Part of a small language model's weights.
Architecture: LayerNorm before each block, biases on query, key and value, tied embeddings.
Training: a variant of SOAP for these matrices, 933M tokens, 3560 steps.
Each number is 500 + 50 x the weight over its row's rms, rounded and kept within 0 to 999. Layers, rows and columns count from 0. Numbers have three digits each. The size before them is the row's rms in percent of the matrix's.

# down: layer 3 MLP down (transposed), 1536x384, rms 0.168, rows 1079-1125, columns 64-127
# up: layer 3 MLP up, 1536x384, rms 0.185, rows 1080-1125, columns 64-127
down1079 112:517498518454459524510495486581549588400488475497557475548429489458538595408520450463488522443447576527516480440460573408595522440483468462512483567408431557485487481549583499441551443467461564
up1080 106:399571482523462549460537569527505525548527568489604549570501601414426531550482520498413530504492557462455566493473556532512457538511450509607592482424526437492600512522545470370462443530398481
down1080 107:476498493484544427463428499465477493530464433583544515458535467459510583465556530449446483526476540639583459510516503471576493545501465538488500453451483539497534505524501414392456471496392565
up1081 102:453511518498523547525512480485522423490507509508490525523640484447478543524507513507497476471512370599527494513438419521537456589530482511533431674519610526446623469512644457547498542496485526
down1081 099:536515471517444502463453460413461442433528604611485497480498471518512438502452501475457473447545469512514469466484501447438508493530511534557452578552438552572501495429493425496439484445549510
up1082 108:467466456533417415522355552465505497436413478457555507549506536449532497469391533399418475478431395514483490444533473472506504466480441424522543473452496474415483396433406519531522503400424512
down1082 107:484543444518512532587568563482407488487537449495593513387503464493536495426495470437519462523460556507469492502553512430415545520489579545574467501509488595522456448424456453612413594473570518
up1083 097:474470585512501528427522523532527530463550494405479481457516501428421482501471472437516524502453532608389499468435523527536505560533465447498481544519580564537458587440557543495429439546529467
down1083 095:512468559480444467425619492567394537430531507396480539486444501476469507577463553546507504470381471554508506444544452483513468466436525538538462531465585457455523510483515510407406485502468540
up1084 094:508535613530481519454466563527476461387461538484525470473567509571526538456462586493602537577470474536460557466469500558506569520488409485498444587550569541512516485471561569461600498531491533
down1084 084:473550453542473471426499415529464529609479474527512464587379526471467483590428453523540522509603459478511487427531474614476481495597458445581465399476571587559531482511394435416427509488458506
up1085 116:408564427445483462567558462558521434474456450563575438519416467514527390494536461494434470461476470412414483536472526451522454454515457419574417531473480466537510556518466525426465583458455422
down1085 125:420545445511500515518534513436511643477448569501523530414481499463496420456455491494515536515601450556433539527548501498522506517495463441572526455472455462535456487478567574481476560466527454
up1086 101:506579487476506572485491452467480482428573562510625452435598537381514492545433516565508479587432557545503419465583553541593560548534465599565457464465504451428533468498536614581424532552517455
down1086 111:601509437474553454417445487515471441397557542457425436561504533561460455421480421468546449519550580514530484471550524512475548561512439503469535557604559522500498447539539499553483421473401486
up1087 118:521533473442534483456397388503582444483475519538460586531507547500454448407489473492408533495605546494490498465476442456530455412507435555582487444508547556530504576513479501463464530496509564
down1087 122:583487477498499489391392628539494517444572472508534459393440543396455459526491530468423419577611514498538549497514468389535525478514548531537471470521455533471494503352429531428460455508515458
up1088 095:562543434531502528524447456587532568609445463494510508514466538482491420468497487437505403485478584658572515476531424495433529493600524463508490533419566433466504529442521541406504453525481500
down1088 097:525528494526538494488525508452465483473498528459469560413497517533465641532568497505500534522536403419437506541515462525511528429489491426589523455525519541504496598606512439482507479481502511
up1089 100:593424507476495483524465537460476514518392532500513481532475483423528531510554412501591463510552576530575398604555536582433470579547503532513517414537473503489478611422464557489548414517497448
down1089 113:498512570454449483463409418458496516496572424492487467450410537534479461581449464554478575582350501628536490592629503465534433500524457480458609532460433492432472538574493465519591477497425469
up1090 112:456452478556492491498404497537419479557490494436607538483480478542475521439484494451531472360577514552470485525530476482583532491487545518476458573475501518498491486549591571503480658475464488
down1090 117:454434498436511492457574518486460564537517526501414579477450434536523526488489512487503485441485543527509548591414509448462504482454518486493433607478551534541578528422414584472438446457516425
up1091 095:427523533466420556532483451521514488540553432478500531520546468529496476476499484527451516442433425423592579476503445545471533506556463482404403539511485521515488461519544520501474466450482471
down1091 094:588439461494443530452540538465467632429508531406397482488541562549467488542460442562485477529425467554483501595525570548455429517486508547496520477581476463504467449457473373575442431417366482
up1092 101:488597374502473534600482509531439455445453523518509540580590521591387515568514620511471497445416505564465504449508619517579507520425555433542484446425514554470459498528567491509487494577507507
down1092 094:482546459407580522498507527520471451535648434483560449476443529508536465516480550503485483537477491529500599466511544533550479558578585475576519616526528422424432437567462493424529479444496540
up1093 103:376579500484568521567533480493583499552504511496534520510498425526527494487518571453463550425561525455584398500502555525511490545491486464455541455580540459432536626483567505448504498525482533
down1093 109:546442494539488572442541618520482405536586449550519458523390558448536469502504566544506497484438561526459517452484463487494513475590521446470477484515513464491502472510559520404470457509413559
up1094 090:428488560508410440420484515427473468542489544561592532462512462543477507421502427487505471464560425545492490574458510488485504465526549529469473539493511546536561500520528553511481443502515517
down1094 084:494477543559452476544482494522459460487489531499468419523540537444475527528421629476517438487493482489421476434535446520524468551492568456533520493489486504397553559511509495494478497439369526
up1095 091:538466471515519549438452489495432412489479414559598517521498566481530538444511440513459555604436573523563459546380542478408508508568507492604440487530497401512462523535431466540519498500422618
down1095 089:503485518569550473559454479532394490507504526516482464511532472431535559483559541445544487551546462472477507426549514476592512418525498501534435470511549487548504441483449502562402474496538443
up1096 070:473496498518539465511521484538461480527492499456533490497466489506539501593518475600493468486521488516530462590443523542454424470518458445534586568589476465498471534545406387515525523421481508
down1096 085:544461454521516432454399481488499450550456471491458475514580449512515482484500490529611631529462460509516474532554557473609578525446508496523651522517574421501581571575556530617484450511455487
up1097 099:482511557467479543530543449593489439405494490567574571554499501470539564529513541535520483475517524345485574447473470496610657550479460506512585505525567554544496499591511446442501497443494512
down1097 099:473490476462552488541459512483560534446476567536477485432485455493523482461384481551522497420502516481453512448464461547517533488499512546604508543522610454430447443436412476548507492498510526
up1098 078:508469479513487475524592556430523482485418528457475506511526417559516456488474371620559527502551543513509439552474525535541475549586509495486578582562483482569548491561397490560450525488483428
down1098 088:535415511478508496407428498483527504577469535506468462524530644439536465477524513498566522475448456508539494469468501499595455527457562440487551415558541411481555442496501514598473529472470556
up1099 101:514538517440597552491529455458557537489543549529473466465441481449526568483552528492512451452513403498573564491496603532466460449505499549514530538481467485558518433584481554494505584504577512
down1099 106:517488543412532527499490491549510452434518395444384538500539539504451513538525535489518523558540516593476423546530534424491592530494522523523547569408532579563485504550523608444490459544548458
up1100 101:558507452555526513530479416449482591524492555465506509563517505477543484532547535568445500630586456412474638535539489579536475449532469476534460449460484548474461555558452601509540531501508496
down1100 096:568464562421493506572679423418494447453540572478503491485540424460487495456468453549512436455519480585478515524548531476439432421414487467498510522538488584449495498453487477601499480500488511
up1101 088:447467487524515571505589478393558512543491498571488507557494463615467546466471512481586498544561546548503440629438486493524566419407465507523575532577471580593512485459487467524528423546573477
down1101 092:575494481505559485496450550539463468510533450578471536493472538463468442480448530508483456579550487498465583477522479499454544555528535512531503467565530507462412537498394583505466566504448508
up1102 099:435460545450449432537524555552426532505538509538452507493495551565549512577576532609536483537530480596452467506458451531580465452445463557475488501507483461423506571485576457501515489527477447
down1102 099:487554487387547498472436395472415489495471388452481540522499511516475468509559485464510446524429454401539585552512527486459543540431495507516441434435468432477508424544520568473445587530518581
up1103 109:490460522537448521452436568493524517457375537533543511485511471486445473500487490519524466479478475513476481500492509563548546520428538543455482549517478524482514460514481522491428443587482474
down1103 103:495471466562499528480572550369421420502433482591495502487432508465482439586392599597469461529570448489528504503525520594493565561458652459445528450443481595514486509519489425447422464509500392
up1104 103:442502474429489437467588551420483524485482519472525462508443499469498494493533461474603523445504539426511525586566512583536437519591538552460533522483468480486532575454550522491608452494540458
down1104 097:467513471574519393631467532500516465529608506461504445527398461446504532583531483407440469453509500444485531499557559477548441522412484563528548549449615495570525529561508519407435513372519511
up1105 109:566538540496445489521462586469479611519512534428453471452581373488519539488518480421565572468516488535538429447450509494497485508536480466576526495594527442586392511412556605445450468459518485
down1105 117:433416472553542487451464482380589506501424448600415534533579478546523518427494420555500413501527403462522496470382500517528472492511522492464429547483556439501535459487525478463534549493544459
up1106 099:532466476490534426420537491452484527492457494486545602501536445450518477558445522609540463508376573421474534507541466438494519430530503444502532460424492492472550537519479487543461499506494532
down1106 104:542529477517491484513517545507473576520362521461498447457503469484512592537528486537541475443428439490432487512506499507477596473514488411439519470488514456561545517489544478567541432511498412
up1107 075:443454445527469612579634533459490523521532572484482508520482519518528555496523505527543564527487586383437604554499502592483487479531451471504492562485565487571475345448450563454534536511366511
down1107 085:486468467487544437461357538499542453583499361470578551570487530495486452547472436499509499579521476575417434478614468400478453548435503547495547461529514471469442575505551409534405412415523499
up1108 080:499430470436522455523489536525534487488537539526528538489465550362534511430500481418559497500418414569420478438637491532540522501426450506445532561622598543542473544525520573592433523441406474
down1108 086:583545438506554487467591498427574557443539532491411497522499563549508449401465472511503490506507433485501413441519430609451467412595389476488507460535338517456467488522554422523412508514394507
up1109 102:431566507439435529470522516409419490514541518591446472548452492503491461502565526583447502545505450483506492574485488503448488496481494555441516500445495430453464536459507506571507568474476543
down1109 095:533468451560535440578460552538577529503581537489515605435450509456613534574459453575544534447564474458556410489482435529441517452484500495508486547539555526558564535507449522527432472505485530
up1110 088:458522483545567546524496410507541573507450486525433419436586466540487519477520547506609565579464480459393466489567432541502507475502460482486470534479447577540547609574485546510486495487495519
down1110 094:553532500401557475490447577494429504568579611387429567412467566580540548551556547500515510519528474482630509496549495521523481552554423461515505491460531435477500503562570372469460508526412500
up1111 102:476522485455432571480509523558534390476452536487485498618533504545472515443490509529537601523547593449458481464454447531529561528437522499439436526427502515529520427448607393445483467618522439
down1111 106:496487595509461570468454449465380564423438423494512507381594542468446486492478527562506436476408574513564498439521491511556474509477520517507522460567535468480514522585459449476442531472481468
up1112 101:538530471459416485518476413550471483494479566515444495479464480537574483600534421553510562490527393489480500454409523512489470474501395489520446489492451553502426462392562470553561450498527448
down1112 090:518519465375440562519492510446453521410538438498473577455490529492461521500439434534505472481420423555416543462502455487541566457448510441455518452479458428391487585527459339468500532414457440
up1113 097:437508514526404478469547422576462505520481541481513530457512456506494422521622450492536463532536534489538539444477481452534511486526574486532342518553506508523475444480532517502529520565442604
down1113 096:483462512437531490541417526476550444438506435537483525474481446561539476492521548430476479538450485576542533581496504466565561499535549512464493546491479492420534514514472556486457548419484515
up1114 083:503523476456497514572393463551547499530481508477610386515438534492528499554478573612457504514475520495501495460449601488543479506472483553541491435595475493390466483549528443552505475411504549
down1114 066:563386421630481443520495491529531471452498461481446550445525476516584559525433438492490471516482496496395529510536570495555562515559495534511469468424485544498515467482523547551435498566559547
up1115 098:473470499495518476503511428490548583440474531491432540509345543445446532502494517573630542516469511463430490460514518524510553441488558448504466533545494470494576495475505463496560584542558520
down1115 090:533504481508558491533428560552488533477436530505450489524418437555492418473456429539408548516410461480570471511457447462475589519514536554412494606582570402542533492505433446419463473587475470
up1116 109:519556508398451557489551469435448462525485447571422537501412446525552490498487531521467523494493538461418481445484412525480560544504571448522448545427521468503462480536601495531529574402487519
down1116 086:413433566624480474526487516457579533533509553461532520517466529470511476434464510514544499421560493423554505454510497532473450493473563516551481548561452386532519527488520411465555506444477505
up1117 104:530535501432471525524545488481441570543615450490466553460542424533515416506504492455588505554543534559399390464540566552550526498427531601456518512517480570496547539453539502493457445471516521
down1117 104:530479444485510510577544537546423461496559614495525552522447596503520391584533563444555477620506457603486520512546521481456467450472542451445502538610488472461469572589553615520481483613441536
up1118 109:527495542462584450511467554473592495455506540554531561526570523526507458566433533452463579590476486589473513434471471477568531553490465447521498547521536577468511490519536503548458575555534506
down1118 105:443427515481426473543527565462523503469568473439409402428450505500543460537466511565537492469431452519451597572485528558475454409452579473505524525510463473524535506589525376353564535475471544
up1119 097:593505507469530457500421529487542534460487438577506442609502419500569451488498479512441555500435424505479526454581534457547466490491488523475491544496474530431601435395491542481511448515565583
down1119 099:504559421532454413475416471506485548524499518541462518492499510413487372478526502597584504560478521472608465479541475479532472467531467499504510553533547516567584525533549481516454502520591569
up1120 108:435473508427420509506491378464547506412469488550474495439521512438533460594505504481438514488477501538456520571443451542469572565534459505529496468437535554588404516502458536476504550555507459
down1120 104:543493545525476475455506457511503466426464423490566376526525543514418523458469521505495527604549472557443491602435528552482561537555493456516518477458532423481431456397456569529459414476453523
up1121 095:489415457489458555516506465570530421508505499413565501452536515426488456453480529560480561556529464439498598502539556515510490453461537551562505505429506511518524420543559527503537450555559528
down1121 097:502447478465500507464456471547495455529487524441450490507536500520457532588477526502491479409419474519589481464485445482415464484475579561467548480548484476458480544494505506421438503538486488
up1122 087:511495460494606550525596565436515478456511546560464545486529503467463501490453470464499483520533458593503506447395470505551495351505488486476404472619524460461529544464522445481413561504550502
down1122 088:469475582517439501523411525586486512498486470535500432552496571567548490451593511517494532488472522388547508536566516533472510560498419470491584548400595454609438432552472494496622472539469533
up1123 106:475521528547447559496568478474533500486509481603458570526446575528434516514539467369534570561472527487473418549568464540429502521515574429415460496415503458451511598482538517491516509516432462
down1123 114:443483452497449419441550521442458500432464464486433420465472486492460402490421489476547438655502544524504570433530472591496561509643548498525479503466551577494538505486397517349425536415518457
up1124 092:469560475456578588483475521470558434537584489494508400523545511445503538543485438435489506486406582446465402579466547448532612521415535464531507578521529491501625542540520561527361530512445435
down1124 099:548463458526448453544438481502542508391563402486492500483470416496545528506516521464569489478560471471523570462504445466485501483496512450478541573316475455498545428443464451506590496477480558
up1125 091:561496526438498501461527535451454561605442464481491513409432458522423491523506553442574492456519567530516571492563482502415446446509550543427552509587516410605494520437584519491471498504399556
down1125 090:422427496553521500557366459503536472467443523479479489535564432507552409475582404460518548428422474505466489467449493510536583446636423422552438509448493581434480457522487456484488424504537432